Weights of a small GPT-style language model, trained from scratch on English Wikipedia.
Size: 10 layers, 8 heads of 32, MLP 1024 ReLU, vocabulary 8192, 12.1M parameters.
Architecture: RMSNorm before each block, rotary positions, no biases in attention or MLP, normalized queries and keys.
Training: a variant of Adam for these matrices, 460M tokens, 3512 steps.
Each number is 500 + 40 x the weight over its row's rms, rounded and kept within 0 to 999. Layers, rows and columns count from 0. Numbers have three digits each. The size before them is the row's rms in percent of the matrix's.

# layer 7 MLP up, 1024x256, rms 0.0623, rows 441-490, columns 128-191
099:492552566542517526480544534490521541503494523530487565471472443484485534478466541574485494491515446497531511466492562477457507418398474448565552479438579526505526484506518510530543531479431531
092:493489531473504563387513563448504481502500500482486570486484471558423423474458432451495461629510505579515498627429502505526474588476495475525549471533447483533495449492489538509506475529468558
095:466542552537482555499515524501519466518459455520502512528463541533468506560454469514460500569501508456511412557491540494459568479508453468472504463550528432477548529534533492479480458498469489
105:565520493467467533484523516488477508541505521566502479442480424474555496508459496514494475550497530485493454500526459407507555487475507491529560484411541469484534487495510525560485523525465579
111:495460476461530513489538591511529513362480484498506521467505546538485491527490497464467521564492525504513472490544504529494475468553536402492546431477536493526484444533527489524522438549482504
099:532552525515440486528455509502511453484561438475552503543468432508460530533491530496440460502497479481456473552453456473489505462484535425514471502454537471481538506452499449393425491435482535
096:507484494520509444494553484531476497434457510501466524542467574484528460502424561511544451548509499501461465475520472525469448504479461565589512524470492495493520488458528494605552465545501546
092:466433425462441593453434531523497474426513460482483604483445570533495442513567514546448458503443538581495511542490473493537470514463501499515521553520554467474533541495506532507504508510506498
100:439548565462519523528473529411498478456476545531533530446437505486477452500446471456480574530514507497440510570565542457449527529571455495453557537473513464485586470456494530478424476499500514
091:486446507497516485548494473524537471494418474500533525463478505511520467526484512553464534437471506561391494524527505469514564465538495532499603550418520478507569520474522492582447543597480412
105:499563504510427505506450448484514424472396490475470569450545540557514458531437503536507443526558567539542486497523547500485519493510491498532495505468583489497549458469458511481487457580478460
103:514545491558476522497499524566458531490473462432484486538516492533463478457505570514494579506488442470475486458405538523466532491476454489502507453530520547539552494484450569555415485498463499
091:496561528511472590420464450478535396516492512424512514474518472520533496517505467479449471493520493518478519514557524429498564507544568468560512485506445502500479436504499445531429495517482566
109:578495434507436578504516490507554560498516473498503568484460542500490541549502550530540503454488555459383437561554492482563498474447497440578522482514521482533567470461484534481485477561492446
106:565422479547460560507486516542466482588476539493519537541481499590449467586503536456468480477470464545520537560421575504461463508536497538501544459563466490470484536462548483429424492479458473
098:450457498497503505477502468519511560526477506458506510501455497504475431524421517518489555554484431504521503470474466469423543536527444531498502518461467508549547417477533555532440477538468545
090:461475435437468497498512466526527548484530540570512435465440454538502522558532439501481533491467469528538540507460499513571521460580560499571574457489569422537442533548449556550494517520447582
109:503523468520480499464467494451552499462454467414521547552473509465469528496482527557448452494509505508468480550517540448469514449536492549486466414400516450480511461473513477465524509514467520
083:492506512498449482535478555450529482424441551524494498469458526474449470452422465521408504500521497512553419544581516500452512464476446527495500477460501485581480555508462558496516518394463521
096:514556500584497504486515487515520454507524514524426500510452424466565499461488548468468443556453558565550499450528541517523505486527434512471501523536573488549435434452478539573535505449469539
098:484479468532473532527478500525494536484498528420513457527523516523492367539537509561503557562545487497503459447485466542439578514537524567601437465454522498546500469498539613503523484489483585
094:490488508508468495441480511500513513490490484489494525550467492503508529453475482480494489496474467528452492542369517552524520538520477517581560455516466448553492496437530570507484497425556513
105:499573558476437456505461577516526460466494472455524464463485479516434468500527490500500539572448585547480439513395530606531547588526544514532631460560490490450544570488485524526520536531465502
100:505541498534510481493484511483482541495490495403509502502493555492493491534494503470417514507555533429504537492490517478454491491503471531571588498459474431456493457541558562527478467537537577
099:475502536522488516473418450514540510452503494559568508436466508550467463488485446481471462470552509499520505573475431464530595535583487464480478471422508477563492464463495572540420479540451491
121:529516509517481541455522558524592470525524481500463469470502523476458530490463513571446477468513490427536437576464527474526515482510546410519531477473493435504440480427465552538495466550552515
093:486447510507408549477459526493569479486431450487512432502468589511516506459495442526418467463488518542454472523435476509478445473556515472548540504451522443559466509445513514579501545483458534
103:501391499497477549528518589490522492513457553481454536437487432519521542418435492537463512543507560544505518522450536478497476495512513522485446530452545500555566488534401490520474504411464463
098:492546551526418532474425500524542489484498493442474515496504427465483498467487439566446471496452518495493537513491545502454535504598489488475549477502529479506535480447510497489467492564455538
117:537452484493427571463473542507520529453453477492515532521479503419483479572535460533452474518467508558470464487517500584484516474494511465548499522447530474546540515512500543488504460527523476
091:497494548438424540533461517509518518534459494475491495405448467511480490463522526505507501497515493550525446574379454572450476534465449448493533489423480433469582493456441473466546471481520463
094:451500528467469507456481504474519485450557534581521529477494509455538513487459517532509532469477510543501529522510448508525473460510502481556602445462544460468486503507451465436471470466493508
089:479459541566452495491494484582576453496441555517444477538498543498477507472522518439428492561452538502523459545498560471491529473441424568440525516490559528486464447502480550549432470559508573
101:457516565498492496502512537576505541450476512477530495563462535532489471529481467444473495398520462576532480534484605565579509496467549500514471517523514511486484467502446526435551567437451462
108:482523584480511506479454549541541535501489503470523541547468474555504450548505549572487493565556493520540516448493522483534486473495520533503483449465481485545476527531441567461469535520466465
100:525553533463539536474504576486521522447490548490527562424499500573448525525422379491475427564529500482477430515581478543396505500522532529503411458509480465521512458477537523439457550492470447
108:529500527474499512463492513503514500436398528534457478507499502547555504548471522523476439500495517553490541459470485531419492440432471516595501487537532496466513459521548496589488527485441523
103:484514599472444513500502529553540506534458522480460527496491498516546522551525482511503528409422441493521519514495514499468471404524515550573461520530510487546489481507506542608409502525482544
104:572430582459525547476475457590495460502477537519556513516466484474463507471452494401532509498460502490440527487516554488486436506486546530571525414497434455508550512489513469435494634497525510
109:456542487546506517476503462548512442506436501577487493523493520392455491466490560524491458559510438540576552457527443540469489472555446513492554568517447532459490478422535517513515470507418488
104:504419498512513616556531538439570489486492565529535519509445477437393522523451523445465464489467501480469531485486425445460565396528433517519482485491511444530495552474552497516486555491513510
087:463496514520493451485470491495516396521491535422503414509467506459502437454450522445465529503503522489412427455483450492474544488517492519559506511475504492471550467442500475517479497493499578
112:440523540487491490450476516572454433520475494508523468518517579505497510491473442416434450475454562463554505524469506554472511472490538511386500441437469448530604482596471541440491485531496484
106:461443565553533482466486496501528527485453512476468477512490472512511488517474465454493541500515473464524437507471574492440514439445564545536484516494451457536435515512480479540486595426474448
116:461461511507472506505488562552506450535487503499451547621474469478485478503455520526455470537477484498521516480489501511559500508495485531493513465523561489532460470430523469484421478486511463
105:544553551464518491503491557497542547473465513479513511487515392453577517461440469450473502544418542507517416510498557505564462433428439431532472449470515472547524518503513543516467483488459499
093:440482578517536500506431556555564464481514479433479494529433532468500528472483439511432540545487530514471446599455524473484490538565528558487511464465540482544557536585451511543492488456451460
085:532438527482431484473523526557502520444515526504544498512461513519466460490491468474446572536478482493447489512477532478486567527452440527522514465526538499545449464516471468565523466429500517
102:475519501376511498559540495442524439495472485498528474446471487537433548563424509493485547516470482506362519460537585440476544591513510447459554557525501434521561478448441499427502507529490547
085:453591503489511460481510517478501493455437550507547510518525466572487572519516482456475429508451438496540512483411450541486541568452536516522502503482508522542581515469575484493526524542473495
# layer 7 MLP down (transposed), 1024x256, rms 0.0565, rows 441-490, columns 128-191
086:535493433550434548501474519476505529531570487483509528476507471530480537587534559507521582539540446550540484577506528463464476457587493533530526545561408528479520535460531488468478483467488504
089:484514462549541423580467455520443538470492455493499599522491528491498545424561552465450476506543486507524493482492505541498521428522429499464500497552472444532529464502533489469518433513547470
097:543504583502444497533496546475453531568470453469516481541529575479445484553521504485417503479470537498558526549482468516499497510529461557446488511520436475497438541561536500539517396482496497
104:526508524487451457572534475528527503491467447491452495482502564531416553475546503506449466477440553587477436491461419519514495482518490496515514490528505507510498493470494440432513406497509540
111:494542508439519467495546443412466455500487575524526479494457502566553503523549458533477429517545464549515529504448568528434537493445486419437562492565492508480499494480478485546511559510552551
098:501475455479464440497526547507483537462472491547497484552540495474502535515517538511530411478487495547516500492488486583510499472438489528502491554547497456512444512520532463512533503495452566
099:521480592458497456503496476561468471469477508536528501451488546406474478474508489446574578483476533507478482492515593462479494504449532505467482519541554587498469510524552463481552558542495540
092:501463436528429516505481476521471448516527513531532538429473451585548473467467460614556488428537503469458498501484457511501562453464430553525456522500556498552493510491441517454542498501503513
109:475560495462496480501434533396460480550547573521515493421486523493523525566488492484511541480498523458549444537554548455487520548515555535465489515524504446454503483487527460469414541529492491
096:558503481456442493544390475537499522528514491474508584496523505491496544541524474596514521512459452523493528533586469478542441538555477519528538453526504468588528519529520527484533507522468516
102:522507452590510460536462412464579519514444532486568495462567530586474503500582475462463564531510480498533590473453497502493423495510481496495464567471541535459473412529494483486493477489529505
097:499470449469501561517534489489499448444504483446526487483544461516442431469529404471504499428472507510521496503513551431559459526560515466541484491489501566487502477552473480458551532501558464
086:459541495447496474518544498496546497499558500556485506498489519445446425511465546530491507546555431461499455507462424488467494528497506540417505524497475569463410517458503486505581559543497490
128:491582498542452496489489536542476474466450490471452542557504468465449504489464496475475451430471480400553532533534534461489496489425478502538522495501520458557494555542499591476519511511473539
101:487485534509424497533473533536501579485509540466473497496458553476475505469504522415462464470531482505472487602410439475523478537488530445402549550566483481476489393484539496486524569489523468
114:515564521432520535505499544479512422468517545505520448493497456425509577505497480440537453433526568480446455487531537504490478465519482467486523462570495531501539554559461437519500499485532411
092:467510493492515474544506446475475544483454525513455529467502469543488470533538450531501462509466407447467505553519489514419555484474565501510532422417519392525491492469488550514525453458585487
121:533513569496468499533512515509522545479541546506558546482501503504498572511511544517459509534519530561528524486546473496549521495529469472504501449533543443435547456492537374449515534557510429
080:498507420516550403555534499493445581526555499540473466481488519536535489461526473426562503509507516446519502472517489524415501524537427500539466490501503592519513485505502524573525562495514504
091:521547476564459463484501489439578527459462482499435565522565459453467466518548506502504550538568571496498458479440544463496450473464520515513527486460549460528496504566481489412559476508516529
092:504526507490412514553478462513528501456542512504499471466534491480508561450424460403550514488541544491461538467492540477477510517553480531450512498529466497524505486488508404432581486565546505
082:582529518533520566508531455517474546562548519586533518529525469470494573504515515523518437529533446536531399510459442485568490454463501463496497495560484448470522482524538507456521602516474539
115:486524478519530515478449467437541485448556577461597531518492478483578502450440462548481532548504523582514506541540516501495455539513488531461471467480535423495500448464497458519458563452452480
107:569519450517528481503576571519585454568525475438454518545495476529483540437496491505521439511540485519492521541576493437518457485515460459561510519538535541539441484512558448504529456568479501
096:523570521526452490486460448464417524567510455533514475509474489503538518514509553546485513456558519536516547489472468498492449491573550400456512413545437498475471401535566413458437431521502473
151:448483454499561540494437498507554485478513421524499525510474457590408425506518495540523529600486429543526477528499576446477541455538478509505453470471467477558438513482486533559545568400525550
108:508500487553513450490510539558394450509494514569550460506493499512459543491532491488516531504494379493444452559522481488497492489413484529512517446519496497507475515503528535453539506522506487
101:486576484445530533547528456499537575456506525511486526466450520538469550489546545443503484460512504522597484512559508478483502462537545384512496481503509455529503443481534467525437499443443536
094:481506470503510479504451505456472504431552496484502504480533502554526579576492482475538521513526518482512532438501476451496458485480596501477479477551490502579464502464549465449559589516479461
119:525437510465550520531453582491521497450513566479499579502515545515439542521467446518435472466470458430488553491559569537515461430505564494536511502491513506499491478412521420538476507455555519
091:502524462487494476536499472547537523469515499553485472472500585490541490537539522476489500502425470521476488550519480552580510450550555460577560424550521496491456473499550433562422502538482542
093:505507405421500519499505564508415436541483480505531485506522512503540526468437436476500514508446591555531478442478494535525532497501531515489513546506487492507452506502452484503494502451456582
093:485525519545551500511491439484479487492514533491517566406502500473480536521526488578434491452536492599545506494514486516481552511508516513434519473511500522511504547583527540444609467365541486
094:453520462438503495468451507499626552516472496506515460554526499490499462515501475505495452514463467453426499511534539490479475519528507504385532506533434526452519498516449526490419584534522543
105:494517504524499495550563433475567491504536503572566451514496541515484498500528509456528505533485491492503473534535583483474500475498536480485524554544467450500556453451486456493498467514537475
090:479474508536469471563491472502493533531558521483547467506493474529501515501587453475523560463578436516492467465519471563486589573505568411495512494443506436435548540532549537430532470515521528
107:583544523481500480491457501521532474487522495461479406547488496474503497485564442526407483493596486467527508524516472456495528463469507547455464497481484474551498520537550509519546463437535520
097:465441536535540457472540491484517553484528523493503468506525476478479554458478491537487377479552448588502461488526531479474554514491503459477472545431489545448538450549504473507501482444535427
104:528522563465566480489541529509489503501421468557442605518534506493541589513514504550536472494483456490463519517561457501465501535408507488513470517471511522511558482519520508399487523515503567
106:524409572479485476470465509571434502495557548496523526530467558554497447483596459510474497467516510477424516548492577434468536533486445501495487534483499556456526463455569533507512565520494536
103:534558452525455515553508620492515565430515505484561498503479441490506416464418603449481468574447467573513495443516441539467464451510568487540488443555566517500495440471521505561547472538506462
086:476476541566603553548539530422494517453469473497461536504479439518488488512516509537492483501515558535522466512524527537486523554429521513438534565582523579503461507608480571484479572495538477
116:514464446456513477460510542434464530545457405498538496535511492501497503509515443529462515500455478468449535501502455524513500482408573461448498470572533544461483480552499489472456420549499463
103:468518506579565557554517499532411427448493479545521459502531494457517446457510524543516577510504549505503488527525462470458420480503489515467491484504488605435484448473534430568423475564421503
117:473512565453534430458512466520475496516499489477471551536552521467517494517498460505493450519497469518540512487611549511531530536517509433517521516499505515479549523534518589452589542497458468
101:503525511527477525554429523452519542514510458445578484520519547465438549495600481575504614487514517552517534519428485470500547469514550571542545529534485506509445462489536531524510513463530471
097:546513461438539487511484461494528535543499471500468436526484497471540463576498449496498464564496476505499457512521501548569577478544503556455529497490520557499504480509514526484420566551501457
079:502501556478504448500538496573406528571477521503521518512484514524439512464518522546458461470526518536492469520522487543530545425581446506466477530510493527442465473537512496490529463511494447
113:476513456524489476528515468392497552455474454519519504530512452569475556518479490517581543481499494455472493472528490507493537600461531470459422523504456471483521518492514510551569458527485490
075:495467521541508521476511514542552508467518466463468524525477450518461470519443555535503579484458533498499511531604491443487470467529508499526461429548506575543430554559491487433484470575549451